From a checkpoint of a small transformer trained on Wikipedia.
Size: 11 layers, width 96, 3 heads of 32, MLP 256 SwiGLU, vocabulary 9741, 3.11M parameters.
Architecture: no biases in attention or MLP, normalized queries and keys.
Each number is 128 + 24 x the weight over the matrix's rms, rounded and kept within 0 to 255. Layers, rows and columns count from 0. Numbers have three digits each.

# layer 8 attention key, 96x96, rms 0.224, rows 72-95, columns 0-95
149112127155093114122079128135093138120135179133139143173155142107147143091130141123128147140083150132111123122112126126116142145150137092136144109136125104122120151138130147128150132106122131116140132136126130093155142107129065138137115156139120168123100095127117129139164139134142148130
117085124080123124091131092146140112162120103175081155133118149134103140157143138123092165087091113091143113166123098116119101162155137142131174145074109147124162154130187090122110138146135128163110091083108118124146133123120159139150155145145170103117201120139128117128115111089147096121
157168141120167184130127135121117099137107132092140128139160102126127192143110071167110075152123116162149130141147130100132110163156135131127129171146149085169143125149103105130112162124128166078091167124127131112133127097087067161145164119119139101123149132114093115110064146140134086108
136116135122129102180146167145143134145129132113167081107169148117127057112139139131111125104148154118086120179102150163118127100101123117157115158102118134171103132118092109134161163130172138119122170140160113155121121110121142129182136102113107131144107106148160155173122080117112153116
186114126115172141118122135093189177135106088175148152059132116090165131095114121100055112124100103105142124042186091131154137136160135107165140145149168117114166100127130171116126129138127099119107092145098158135118181097152161111184126138117112122061122139112096088109157097139175069112
066126140130136108196106171122168116161095183088093214157130112133158080143138118138114137133112057119171194082179076113155148176133109170158058089158155171079124131147104144173131156131123139118134085086149077166109214093074091168131129133140146084085131117150138175148126128127147163151
145112151136130106183139114129129143083132168142142145130066128146145176119111123130141110163163125125176132124156143135179127147154131155137139051098131185093155146118105128151111123145117158171112106137115128162131130120161122148134169162073112100139089157103053119146147167135127136140
181093124141097154140124142178171142116155130157127123141188101113095148082119152119106111130200131135166147208156173118155121113053126142115129154147128138100116113089148092132152116158145136132138138114109146186123116121099115135130102082118138120151074142135196114146099120118134166077
205096146077155146138133149116126158061140091162169139113161125118111151139087071117082104124150127131184127166154148123147113089111142116168159138188154182136122083116172129102166121139165112141097123111068193163158089091159093144134110128102105179087150129119109125102171130141145092108
054119090145113130128110118117088118118122138074152113144132136155091147115138133124127138113120117134071119120087192149136141137128138149083103079102139126150112183141117154126124116086106139128142126169157119155119147151103099174149136148142130142143113142129111149155102151114115155121
098120097124083123143104142109116138096113134092142095161143157145124133126139162139118140097099112112111158097108166131133118111137149116093130094096142107153136117134136119134155128097116124123160129140123136151152151153122095165157132146151140129132108155126132134150141169143118163102
149127138138151100147162103132130173173104113165130108088125205100158141123092092101096090160179120124157149140129110137143156105110136137101144130088147132109138149139057156133140133166109151104107135144115162102137153134168170156085127114144118123113162117136113129144174126103099142152
136128150112142151128157109126147139145119100128098119099123136120117140156116108118129131122176122131141124121106122117108117086113127145106117127108116142109144128112106123131104140136132110131128136127112130131147132137130173141121148114130142097137156151133119118108081118126117109147
129107128138129133118121097132095077114120145087099142172098102105147110144139139156142151149123138130148135125131123075121143133134173128115136149163105141158071122138118134149127117104157107110140142119149132095128147138080134125118157133141115149169094126148116119110131144133140122146
120112155099157162140171107138162143157100122130098116066101125125108159170122126104133129107159111129158133114128120114121132128122162158145121137112131125094169151127127107137104123146145155129113113109125135132156117121140137138117169097162102089101174130147113112121083159101128095139
134147125136131152156099138114103123118124147152132124154152154130114144129111122124081066144142096143201090175170149125171179151146110084125116151147136110129136092128079131122148142121134122109131160153131129133084123099161111128131130125108104109088104129096116124153113125132125142131
145111131116084110100106128087103105101148141109129132148111167144128141122087097109096092135113119125119114157155098105131152102158118086138145151114128127148125111126139133097111159173126130142132152129123114112100111137133143146130135144107123174131098134085103125091159127137129135152
154114129134098131149120116149134179132134133136162143103147159093118180159102136094128092129164166136145159129066152162119150106084166139152113108092181118109158151091129135151144138108114123122114116102100145170146143113146124127121113136149109144149082135151145128147143148122132134127
175149164136235136156129105142124137108090176145124190111130121113143081116155131143133115133148092129080109135132108141157148157119133136106116094180131140129129125120089151133128133116120159096116139115155133122126113116129128128110139177130106130105199137127083130128072181104140200128
129192094139145160109118156161111155140157099133155098137167151121115128101121131106101165151120104139159092146217142176180148154127089183119119157118131162187115114133100144118148119113123154095120089151143122136134195126133113114118130098113114114139147130131170127148120100133120137113
099128148130134128070116105098113120127146171108124146108101146122146179051114143112139102151121158133118120142087126114093147122171147120153143109127134175077123146158173129167122137133126125109145108101098084126139156136156129084203115179092149134125104122129100112120139148139153068126
097182156140157129138080122092087141128126127135129073138158140107143113148131182166152120131084158146108101072102113104134134113156111133098125127201135100096128116118122165102081131112118109071161120163144109104103081127147132068081137069123153108136080129105160150109132092139136120126
152097130133138092158137107121125120127110117126137125103147126142130079111136105155149128100041125107156118124134107129100056085129156120150153118136120205167120129133192100131176162120119112114135102115111132130190138146118140131146169101112131116147168096179100178129155094122125116142
173100119151146095090131098129139104132119150102095164119112072149147135100128145125166141147070153120114128149096114137102105149129122126129145120154112163104112148152206117134148083183100153116147110100121120082178120134174157072142124156149146124123145133158052124093157156128124102088
# layer 8 attention query, 96x96, rms 0.239, rows 73-95, columns 0-95
102127114117146118109139122158152090134142143130142125134110120136142146123130147143111181139104130139117145169114139174134136117124146101117161148119113143107109154182120133164143133131135110120155132126142130084151145164124127099121131136150154129163120118115103129116145153104125150095
145177104111139148159140126133141116115136112126140127103187129135127152153121080111130107145140129162159145159165153124124128167135161150112111180154154138137134128139099145128170128132176136095098149125144110170122117110098105118116134099134119145079123129105115140162094137111117125085
136195172142130124141130117169136157112176106115120093099165112097120119108124157146129108133108127110113071106135096144121132191168119127121129092107109114154130132120137158118131132087145083120105150161140122142117143085133150092149125090115123149145095162143141155128117073129134132105
155193163131138146082126118101123169122173190172131119089117175145154145180095093110074108141043121169092112139118126109140207142160101155093188123212073126068061162165103165135112164152135062088109109178094117070107126159173104126117110144108095166112129096148113139068251114159096111131
161119042089110143185163200192190136183053076177222118105125109139152169108170138154191221153122164149162085118147162095099058035095182148103081052062187169153192105126151164099201093050144173085143164093138204209140137085064036152255080053168150133148056129148115107209057125114173110133
150129155162128128140135134098164147118149136153108152138087075141143156127143170133142105165160098132163163121157138137145100124147160154130140083127111148101116161134115125177134107124132132112127145141118165144140128118122118146122101173125108108129124140145094157124147183169109131131
145150116154137120114107120130135103119165121120100109130122100129141142119120159138133177155131113135100105170142138153142143126109119157111141139167114104109126172138130129123123120130138138100150164180172123106124124137116132095081137094127117129140113155122134153117148140142139176074
226203174075050084119164112187152207173174165175170116115153157119118175085167176111168100107103249121129131084101153109079188082145207102076202139099100144130094183191135131162210094158132086131213128143043102181127213188181129008186062160108054170194027190128079076137199153062096077104
169152107148096162132121167147173171111115100121137177146143095092126120118119176111146146133143113110118142111131142157120109120081138112168146128120126124128174139160114126105139156116152161131091153105130115141107137094114126113096104141120148084129097161128158125162091136148166171112
121146119157096157117129140137170089099138110125125128137150065111134141126092148129145108182148124128135165117125126152116140118111135099142112147106120112104141139154094134143126139132130152131110158154091087127100170159114137119108130175098170121107121121107127120132160150114124124143
126113165105145077127083136124075161138144131100129100115099159137149141120127124153118126136102171120115136174150109135133138116112136165134139113160137118109136156085155131097107170109119127137156131110129141102137136125108150104120158145130121127187115114126115132087119110142159140118
111106130126133128119183137117141126148141139147122100098087178160132085117130112116111136090093132117109116096119147121107100145120125136119117086125131138129111141140117160117118134144135098108126104103145120146171112125133126129123105079168120110095135124159173161103126125151128075126
117128118130151149145127152123095068102090133132136094130157119129126132128113122120106132097114092168156097117134157144163124167148089074146149148125134122108125100158134129115145104125116097120124118148143109131139151133165077167126173128153106153112139107078148133144067145123114126098
107152101136144117113166132153144150147138147158106093115100145103132094124139127135149154136133157136108124098120137119118143132127129163103114110109120155146104129150121150144089127108142145099128132115144163136122121130101145107124156097174136121149124116150122129144114125145101143130
111126155159124126125126137122116122138126141131100113139159129160119124103098161149119112111086106104149094157153147172125132127126131089137163109125083107112112138161171103147126147123130109143127145145091167124121144156168116093143119126076121149118126120103118148129138116106115119131
177119151142081123139125126121106101103137104095123128135144111150095156125105153128076099120143092124161123174150141135120128093144104093151140119100133109111151142106129122109146117159112114164116105122095117114122129165151130146129110148084125168120101135106138125099113116119136116113
137175119154117100132129128133140168114170149125127126130089119083136134110122139138126131157129131125094138143116141139124153128138152171076120124122080103109112189155091113154124117121162124121141141146149156120117117127111134098129109162138125142132104134141123150109136142166133163138
140125127097159126131123144106107117102075177170093149111140104097114086087169121132129113108105129114103097103125100145097134159193129137111150123167138127137144115109110138161138121115137142121113123157140137131142125149179132176165160164155154112110160141103087121171115137101112166123
119143079170160155190125145129118112134103067105146092142142108148182129145115108148099165116080102147177124097172126136163112099170095120163109129127100144174174091145105184060154170109114153138101121132169147074124167108080090215159210125126144075113137089127097128142095135128137149168
128081148150123115120103106081140166151143119127090151093117112137164135100120150133122106118109141089129127120130104142109107121138146105145133146078121126135145157162200091127142130141117140143128138101107146110121161115121145127186117173115133102131102103145118129115143132138149092114
097118147103132161138109117086125162136092125147136115133173149134120089172138144134134107072104165130126121099099104112141118142124139116132125147131116102151138100099118104132137145122121143137132119136113113126098088132132113151138153112125122111155126129138156128158115101128135112144
152122158110149113139159125149166142115114115130150117089149139118117125115159101162126159087065138126152115135119102147089072119135116141114151111135127204146080125120169084133146124108133090119130106088114137100161111142150161110141127103127117129156143140153109138148114111145133077140
104056112106136131111135112118135091121103123116118147123096135160109130103156105100150126081096157115142137132100110144120083123131129132136135148141128173114133098098205089113135100141118157148147093110134100138144134115159176115152112160162119116138143147123084101143106119137143096122
# layer 8 attention value, 96x96, rms 0.214, rows 64-95, columns 0-95
094125112106121165137133143126120095104123130123117107131122141177160129114111114115111130166164137146128109145117112134180140136135123131126092095149164140136127141156096184116094111113081115112156089141144139103178101125108104145151115121141160138111121107118116114131101133127118161136
086128127086122104151124056128106138143151100180133121141131105132143144115154145192145123147161128139128111119120163116175129145120162174129163120160119098122121098129142120095107110117139115159154146142115160109088119147153132116128148160110136145125145055110124163142154114114106143099
141112114135109100122163157124163139149145114108143136181157095176154128120126095117124132110126086121132126148117087090113090113125083126130112104144136128162081112142116125154138145105093091140152178093122132089101113179125178174132072143151119148138153056133076119145114136136123125160
080179124129101147136151147127146117125133116131159127148143119175172156142118158103125144150105100143135111118126182141150120147142094099109095137142152099111147161116136096154143139109074101110148124143151094225113137135141108159123123082140112143134114153117110083132081129091111088100
156113123145127068129151093129104114125114135124149184076146157142124106154117139128120119173071096114149125143115113089096105085128119121142098108117129130168112142126113122104103125164085140136131100090121116128128179141131139129147062130124151111131129168133122177112135158133119105118
106129124115151134138149147136127126110133120103113145130074098165146102121149104142144146176157165155110081135113152101135164159121132147139132114176125126154108157124117173116103159120088133146155139137121115159107120146114143105145123134111153133148106111106108123141105105142136121124
131181129118136126123166128134112121097118101103116113144121142140120098105131123081118136161105148140106145103141140122098133143140123143161118087132114132123102090115136194110138146113092152174145125181128101111147129152108132125095114105148159126111106106121112123151116129127144152107
129105117141100170124172114126169101141128150132138143112102091132154136152128153148131130167135105116145179145112159094117107110120112128142130137142149115153089111141096087168127112149134069122132144123132105101128107158132150124155086154126104136170110137101131118094126121131104106129
153084129133138132129091108123114174101108096133166179064136145129111154142094128146114132132151124125157192138144101128167136105117144100152147104122167112129161110134135144095078125159095138135110069104125153093161134080148103157134100097122147103112130132121140150118114125151119129158
112187145173168141142135133133107083153107137145124122105109148082160094131144177149182138152075108160111091079112127194119111119141108146138118173142105165132124142126152127115152114136114150128121112121147071136111148124169114105087151117103141117122152186130132137131129117112153070132
078144128093122090144119099131090167156149133140122130108160145127158118115135102150148126141133102120122083116140110144190111138125168118101152124165137126113112147132125141135097150085092129119141130120130157115101110118155169109122131150100138146160158090131104152132137115121127135106
171140135159167139135107121121142167125109089112123146139139113096113124128120149146139131123117163151135147148121093166153121137115148113142160133134144145132135137136156114120150167137101135144110108112116132109140107122154125129112125098113143097118127126127099112139139091134119119191
098139117133159123149122106121093094153121120150096124106115090180071113124148148153137148146123135144108103127122139133094140099152141175118107109130148153085148151105105089149100107115103135147173142181138109176108151134179115104162183166126143107171115115096104139132110148120128116118
169099113076109123151101108124125118126096106144135119089170112190114150167104139103117124127126086144146084110139115085098134108124165109173139109121114115148149146116121147088161129114114148109173133111112181160155169119124174136127132119116149141117097146119156136121063123131121117086
110149117166118125124157154133140134133142157103099141116112144106156123156134119112131108135117154133119152101104119160148130160131094090094118147160128151104136142172163085127144126183114141121125078112141117162137110112135095093144137111126113102124144177149135129082149091118114156140
064195121165144148151145146132123100127122093158118112141122138135159113128159149108156132141106157170104117112101107154124129149141102147102124119163124163122127122138138131092136127108119154143164095142165094152094134139145111108122152101160132121109130132118092149151121144115143142172
092130121102130154141115138133105070125135192155089094108070126131139145109168149095120139147121119159116101111106135096116131141136151137105123118141111138128116134136175201122142069124166099101157115147153140137199133126089116102135119141117156105096123142116169110111100124133127123077
130147131067073096096173142125163167161132109133123113101155075148174112113148130135147129138129130124147141067148168129111123116119119136162109145178086117136110107127132126142139111139118123142145188086120096132080091129182137125132102130126116192147095087127134149132122112108127110085
168128155110104112111139126136141146127122089115128089122144113100119156131111134114103114134122154122142137130137146154129155130116131097191132128084147109135156102107128132123142164126122125157101134159102104142116135139149133141127135112129119174130106130123125082131143128104136118172
162136127165141161129127110125135100107120101095114106130112143118106141135118105151137123158146173165123111125123085153164173149133136142127083136105134154115160137162149143103144100182148114135123081145122129120175143139083063097101145100122156119090118117120143081109117095113112121158
069130117158171145110131115131114118138130133163153144155084116147143098111168125158169144125112100135107133100120125140131111152148113174116128091146095151081125167132150103130117091108126142141162096143189154083123129100115148112125147158125155066138176115126122139153115132142140129128
122101143163118130144126131126113121125151127131119102124100110098147141113123161172119123132171080117144099132146152189189143162131158125133158160129131108105141138131127109117129121130174115107109117161108131140149118121127100142105133131101110121113150149114162076120129107109105123146
148112100174105085136161152131141145118167138083106151163102100155088165162120125098106136082143125145107100135146118090078148149127090115093116121084129129118122120120164114145146133133144111132130144168123121214108162151100110145115143100151115118140114132126136096107113128136126132109
120106124144135121135116130123114154158152169115156133130092132123128153103130081130126143114149104105116148120123142131148122119126102119101116118147115124107097116153175134164115088134157102101117139146137142128132115111103112147126114139112131103130158075135158139116140101160134103132
117128133181140124152149138137092100103151171110091165120120117144095108111115155090112116126154124104090171142121136163076160153138142140128108123145142124116147122116084119177137137116117154137118132150138113138149147141121110134155100127145112109128156174115138112109157157125166125158
144143124173126145119112155123109133098116137083124163155127116147051128109118109101098139142126136132119175140150138159108121108136139126087102132115140132160155128112094088188132132138132158083111150146137105145147125127119085124125125106159108086139110154120158116122114138147117125154
123170168167135150118125136130114124100136133119127159222111106091110099138146127165146139148140145141134154125162146091142121139125132156126132175121145123096141127080175125159075161121110121129093120145111077093104120178125147124104152132132126151127134100095106124155129121127157124122
117139117119123134097168140130127155119148108125117112150110120149160110143137086158153142156124156155123139123135109095163127134142110132109127105135139148137109148162144130113103132125101108137149086116136148101107100136106136104151139134132146125143111094123104139121131083126110149140
085097121142148136136121130126119115134132142126134173126076127182128114133147099132134126125143103126117134125125130087107119145131118150111111086179114134124097135134100148128105096147141145129158126126158129098121155105117129141121117138135138094138142112132136155132076133156125130108
135125149114142165164081117132119117131122112151191150116157140068117146131115142136145116115152145110127144101112135191129150156119155137133146173158117075106169133116115110116142142120150143133100110091128153116117138098130116137128156105119123128091162169133131126129151144138149129153
117113137090123123111077138117127131167131146143105090114150142129149152097139116092102131070138106109133116144114096156154103103125129115116116112128173140082135144134109132148121066101148095114145122109132144123162102098155132136128113154144112130122139084142094106144120160113093141136
124100136142109129129130125128143141105166085146149111091110111143131129119159156099117130152120107120126156138142110117109116136144158129130165104131125126123117139144113140129167149106149089120156081110153128120151145143098142106113105121125095117080123165104183113118092121142094118177
# layer 8 attention output (transposed), 96x96, rms 0.216, rows 64-95, columns 0-95
147137138138146094117110130113151165136127160134141151088143124092116147118143137166128144115077122114046153121123133122114131121069112118107160129118126155151124136137146111148165156113141122127132149110124138127107130119123128114176108139126129134155121119107127110130137118154141138128
151148122158112125143161147154132097100162099071142130091155130144103112143125089101088141060120110100116113110112130134107107121122097133141111109139124147105129152140149137105147155140143135101088119114094142136118137083102142145121126126138107134122121127123134116126070118172140138122
125132122130094120156112113114157158081190168141112155122157115080118104129153147112170150127146159102146156110101172145130183138126149098150143140097121147161160141116116163132125123156134122139101105132134161148180149087113124134129158103164106135111144102108142141129079103104131110121
147073167130154084144092144121104127137141169127168109120110114104167146109156109168123155089126174119078147141115086139141105150078104089131150119168099175130076127121101126171142112123113144140115103109097130075150170132144121086115151153158138171117156108128119116163145130116118142129
133134081117118152135135155117157093131141144125137077198130108161123132155149123092155136131155176129103124115126146142145157181137179136128147151137127120127119138141100126145125132117102179125147148139094142147145086134124086170141120129125116166117119117118121146141137120130148125110
121145118142111118135134114105147130125124133135117138133161127115105129097129146137125135096083136112036145100139124141122088112038121098098149134111117120132139112166152135122157139096122123125127118119135149124141153124123122138122154139135097138109156121139146106122125106146140134130
141125150148124134101151133131163132144119143162122150125130118119119149119136127137170119134123094105062130138118131131144110112033138063118155162115105119131122156149161094138143135144135118118112147107135159148133142105152120129148115151134111119114162118154124147107133145140147135127
144112155099127107134120149126112156132171144121159117157184143120102135139123137108133126130132168136158122115128111160135162150174128147123120149128123154160140127133109168105153135124131164138114106122140135157165121138118112177094179113116126109115128120096113131161119127115142161132
099145112101127122127137110117113097139111150138124080150121140142128130136156136151099139132132133112234102136129119115103144136255120164119100147131124148118110129144118100138133137162118138092175163124154096123115099155106111113173136110116146136127093151124119104089143128163127116110
120112144139137111131128145159132119122136137125141105146116121131126152122106088111117136141126130153000113145125126118145143153000131108106117127131134098093115141135130136140113128096122127137136145141115127124133142129139118130110115139117143136121122123136149138137138129120121160111
146168122149110116128127131120130092109158128105127147120105126134125122129122112127098119089126112132040154097111139125125125126051119113137135112137134155099143128159141134124140127141133108117123115124094117141122141098110118093122132165149121127116119127095160127101091118146126121139
099134149125115145145138108089098125123133158149130095141136115105136113115121120131126119159141100110184090115140132091114131138164126131097074132115116099087140104136129122142107123129117100117140124132128122117123130131141113120137131089106129128101145131128147119098123139121128112113
143128122135131123127140148141146133118134104107165125153143150132130126153106100138109152126141126108000110125156123140139111140021138123125137081150105133131133102120131135123180134107110122118103133124076138110126132118111142121109100078137067153067143115132145109131165105114119133132
114133104145117110110138148141127119118146117111139141164119124130152142108173126140112104136155172100252137111108121132152098155207129144124142142141119145100117105108111115136125130123100161132124111129113139103130091125089125132171105157169118127128123121160105116107176113156127126136
136137166109148154131120140100145127136128152156129072106148122140138105111092115125133092125090110148016123150158112098120143133097126136131148151120134126124110129131105133144096113079148106134148120154135111150133140162143136164126132146108179136140138159105135130168125141111121123120
147125170141134128134131134145154145113134128128135115104137109123133125103116112139129149117109112119000124136136130129133126141000122108130137134124109120115111145122145143140135132120129099135137145127113137119136148123140140127129115152106133143124148123129146094128126119123125128107
154145116140149090126144134159139154138119091126108157107150125111112132126100127132108110124102127117000145128133125120137126127000113168120137146136128107155139147141112106144150148114121147123119123130149142144122118120126133149131110180125148125158118124142099110142166122143130145130
113140127154093098144112149144122094100153150136146130126119136145128166134148131113124110108119104119227129164110128158141129115192095086144189155104140146110139135145115129110125139121142149149097136127119167128152158159080137134082152127163109111100156109097118137160089150123113169152
115119135141140157119120125098091121143124141140150130143114132127129141126138139141150122138159120140255129139134127134144101128255118107125113131137116140114121109121133114127132117129128136119135136118130131095119112128131122123101132114130114127123130125141126157148115131141122133123
106117122106165126107107137090158155147123148162146117098148105100094119117139134147115104142096076130122105129138147108113099129161121119099115100139126117124104106138135104159124139082136118112127169158130133115107129133159123171173098083129142123163130142153119147163158149123130148106
134137127127121105146140146164183142120143112115106133119140132138109108128121121124105142120117131116000118129114123125114145127000135140130121147120135122147126141126131147123128135137133109120132127125147128150125142129134133114134121131129132133124122134118135100104123117122126116114
117117120106147115117109097157085110138138143105150132111139153129097136119103075127108126111111153154154134143101124102130098111167088139114071118152131151116124128130137120134107128131159135115129111130086107103086106135125142128128132098121161134162104121148127159154130121140137130130
125110122093144164128112102098150140151105135156108122099153134120138069110092120140155120128113155099187157134142119131157105102198137122167145119157100123148123144122114133164132113126125123122112109142151147114170128128140140153141138112159133124107140136187127148166165120093139108142
132144092081121090129124110096125123126117134141077152099127145094101098135101137126096128119126104128050130152121136101102155102123120157141133124124162133169151164141105129139096131139128115113102137136175116143145126136124121140119156119134130129131102151115110117120124130124126137116
167103139109137172113136116129138131145096125186175148162127160156154150153106107134145155153090149138104115138158157100159089122126145109122120155134106126156140123122153091127167133115120111140141113130136094125140108138139127120109147108095119129133109102127136157164156110097140123116
136081126089124108115110104125129143143067144179116130130095164104161140144140155151126128141114112124147111126108116109120130122143161130146120105132112122135118126132133103136127123141122120166140129122141104111120146162146133117130108098096108143118131131132102138118188141064134108144
097094150151119120139139112148126089161142125144112127101130162114115139141125104102171126102121119116046098110130127168115129112035136083137102079117100123126136122144138127107176126151103113128150119105113109116137170086162123112114159096146130098137148109167143147100091128102108128134
127162138132127132131127139112184144130142148129100141101171118118101103108133145133116111118121105107035130119123122137111156121044131112140155136110129128132133112152126151124144147124141106118138132132133129144132149129140133143142131137133130123122150140105146118126098139130128129123
127137105109114092132141130159174139114137111123109116119139139127111118129119131118117148118106143116000128118111122144121136119023142146131145148117121132155120153136137140128119131137131126127129130136148131154140147136110142118145133134135133139136120134126125098110150112126134116126
116096138135133132133138121131093106113116115110144111136098139171162139125158124130090146126111132141233100149147133105101097128204116154102089117129143138104127097113149122109104115136119129122151135129129077129123127129144119105121145144108143123169107127125120111109129128146121128091
121172120145139095149114120147100161108152090105146133099099099115128146163102137140121138144161108134136154141150151117135158134156091171135118106145143157165153116097101117133119125169120136112084146123119116108111121124089145083104107101139147146135108099111124125125126112120119098154
120148119099112153117132125164105156127118122130122141158177130131079133097128145144084128135139131118150131140116136123134126154118129135148092190153108139134126104114138122147152118178131135122138110169128156128113091152149141136138139182115164125145137116114084086124149120117121128100
# layer 8 MLP gate, 256x96, rms 0.228, rows 0-11, columns 0-95
129149154127127149153159140121124085162077133139114095104101085142154081147136167083183129131128118153095107113108104092152106146110086154092130155137140159111119132145138097157086110136109148132143120132135119116147120155094112144132154133114139169150159148158140117145095145124086136153
160118142076168139128147103151174130123108124104150125142126133123152124100179129076155135129126104158116129120114123151132105142107099157081122097136148110190139162107134115149080099131166159151084086146151080138113121130149096111141136143110143135100150111209139113134064141136130116130
149128146153124148112174185129155120134109155089124145168103118106186116108163125089127150116109126166125159121132133136103125131131080160084138156157108147116131162111143115144129095129123166148147173136159145147117102144080142109087131149157151095127122121181170162138133096150129151096
114128106195081139127152119135113123128152103153133096111110156118158108102161160090142148165167106140141115079111136126089061152118084145097118105116149139132119123161088094122136095145083133133139136105139097094182125169107131103115138113128130118169139132078162130139116127082134135105
093140098122188146116146119128122089125126139123100124173082119104141102128144149111153133117153134136125143089156172139119119173124083124103120085114116158160108077123129158107095118153117109118118128150137138160114155138112131149126125167125155108107156110147136109087109161077135164137
149122114117115129099144160185115099107126098119145149107136147100161163114152080104102144141123132124109123134100161116169117112097088132137121105159147112156147153147124159137163087084123124154104079102141168147130153128143158111134101148126141131132131146158148155124079090119127101133
172135144115128104105135108145097144093150141084103158136144119124131116135109119144116110150137126136161107146123109102149149167113141124157112123122167152103131167100142151127123127152135120110141089167133144095125120102127124133116143136135094147144088125120150105118128148104156125123
110100117138182110133140127138126125128160139134134155145126106108158108127130134120137135156126101175141123149111145178148143136089157158129147157150135084128176154167105150159172091150133130083089095090130117143163130110138132149137095142118137122119151062170124135124123120092155149088
133142112151142123098136107135109130139135150114117090157119146175135133133146134084131153169127155121091105143103158107139127129138119201143076146147092133120175175114144146124167121093085138181127103156136158104186125094092125160118118151138126115175140147097136134146116098140102164122
131119129097136163122136133147142140125081110105137125091073188148103111099138127111114153116095172123109170153129137124152119098083115116148153119155159134100115116101177156096110120133131139130131084110136089149151125120119152114067152119175175127147175111130134104135132117112183105136
095137132170147116147149103158151150140106142137131107160118120135098057096176132197149136109091108102150157134116144130164110137128153140117095127104084140125146135114138178139159137076137146130143145125149099136100122119116149137109092150108085064187136149114156125136119105125145170113
167120144118126131127122122105115135131122134138088155110134130126149147131109138118121097082128118110122113145139142130140145115120124127123162129158135130098162124123096123124117119164128102112117130111124125117114124132150144143115109099139128117100132129115128101115155145131134103106
# layer 8 MLP up, 256x96, rms 0.233, rows 0-10, columns 0-95
138126130127159147142141103138159153125154101095173132099170139129122127127109118116122118135144097113156172131158143144205167112125170093121139091164098098149131151147114151122109122142150129131128139123109170118087175109127146112102102052159143109129118134133158117121188143116138160124
176139145116133114106134111182171143134129113050093075137155097099188132124152142110145129176129155141133128147147125130122159130104121134080115120130112149113134171131143125178091108131161108162163171177122113132121164114129127079162131143097129147145116109154111108139161192141122129120
143129132071140133133129107131162095132109116099105134126116084127083098149117163120164128113137055142093136146114104090117090112145127103128164114138145178142083132131111140152096154153124115114137144184129140127122108126089122137085138109153148095120147160144152105117117113127145172100
121107121129101130119120137113145098113179146130150124128128129124118115133102141104143140163110126107135144119107143148088129128136129112143153070179127121196080132146154165131083115108135101163148162100151103126105099188100124216138164127151148119144148065132123083115073177097140176140
151145126116138111129124101136135098125137129090096161163090098120108127101139121158077128106128120106133169143158146129110145131148101137125096120130172164186142113106110126158156093148089115142141104152150115141108157135123144156157117142130137136099133084151105083114125104120161161097
117090133101099193094137116132168119085106118148127155132139116143110110141130100138115102107137130123119101108114146145134118105171109130124128130137134105150163153114123159124151096090083154127123157143127113120094069126150182131138106154128095110098136137119122082183163111142173132140
133127126125130132116140146153124154152151098113115116095164121097142129115132131111143138089132145139101131121114098133106126091148121147107111110142131147156130184145140148131144119107114141145138115114132092162112112135070146109126172133123130135129108141113150138156113130160127123106
130184107114061137154113112119104145114126129135160134146114157095129130125132132123120132128151147160121132120112171091135160086115117135161089109137148156107104136111098131111122096126100116143157139153121123121092171104122127103096148087128102131088097148122136139124178112179129127107
113138133152117184109138097111158120116102160126107144144154133086105100132181159152116107086167108095117092112137115113070137165153084113117112151111103140107148111105125102123140087144148142148154112154127098096125172106092127125147102146097148120133154108147162117107139117129147101118
132127145134110116138113163151111126099123130087140151139088141147160166178142128124152141119169145145146134155121119125149116157144134140155127150116116149099135138096137099122113118183161138144108104130147127137139128066104124112099119161188120106148091115115121121116087111187140125142
123144132134122118137120168107175142140088124182132126115103161083160144149107089129094133104086207123150128147105173201095138135132154156161182152131143131149106171141110106157143134098147120079137146095149114069101116140128141076113131133142122104135099111148094118124170100097122128125
# layer 8 MLP down (transposed), 256x96, rms 0.219, rows 0-10, columns 0-95
133096095114097120116123133205119156135167098157140126107151124147124128147131131133133108121144126119112106127116122156132098095124131136124158145159130111145151128132138135118165108101143121111144146130101138119139129113157124150134130100143114115120164137139136142161146134146116133089
180136170116084148144153084136112150161146121165163146121116106095104136122092132099124090148158133119120086123129119146125120139125172131102106103087143069177093152133094080105187070103088128103113071134130143116083160129150127122145148129115137148133110120163106139156125112141159148149
097131142121148117119084119158129148131112113144148110110144109097153171099153109131117137138148167138133107131107114146152148109110178100182118167165136111076125096133105191132151130104137148129110086165116114114127164151166095142115115101096097198148143115100098131164101187116125106124
089167139173106154165122109067089158157124126124106165120151144123138130170150083130138128126173114160146130138169134129140149124081135117086151137132090144123129110117133129091153103147131161078135160117164122099168100174112172142180121166134132109137115156094120131095155135123135102116
123132141194101133126146074096107129136135096157136092116116124109114123141150088151182105129166165137124129104106128136144107119138124122144121170115118132120153094108151128127140153139121114138147138133138120099083128157109142103135142090100161137138105150134187116125121120154146083121
124153132114139130097097177136101175123116134161151158118145127122139151146147107127144140108140113145146158108149088119127110137093138161121120112153108120096085184183099042157112159130110131111141176124101113173154115152130075110094120162121132153126110110098113091109130106130132126096
140120142106134160139122104127084137118144133130093122163126106118109119147108108130118176082136106136169101166113110131130137146156128119134125139150140110135115110128171184105184138133115120122135108112100159124125133141134109126163143120123123121131134159110111151094120134136133127147
129110130192104130119144115125130158133098128086173119102112084099129097112115154122178110130131133092157134105096170110094103121144113137116113149139131172135133112142135116103093126134097162172121137122125103126177116132147140136133122134120153083168121141144134107141145142074167116107
121133124177076134154174096089141127135153140129117099124096121143122160155174126134075118119111139117126109129163133145128158128144123107094162086148149095099106150107166094129141137161153137142109101143143147102139096100133140112124131101148144136186127093133126149127115183117121181129
113142118115083120118102136133093189141141168148132159132174146098104121119164137099144144133107086137130092093099136158128144135121124125121109127134130108095118140163113133146074100068156129093128124129156148174168143126144136131135111140138126158122157092129104161119163126144110165162
110144143127128135092092114186139170156164148099133157154117128111165118113144154167130117089093174092166208154108128111091115124146115117132104141155079132163114130146086116120166120098122106126136170119154101154106095119097090154168147119120124091108111124122136133108101149125101168124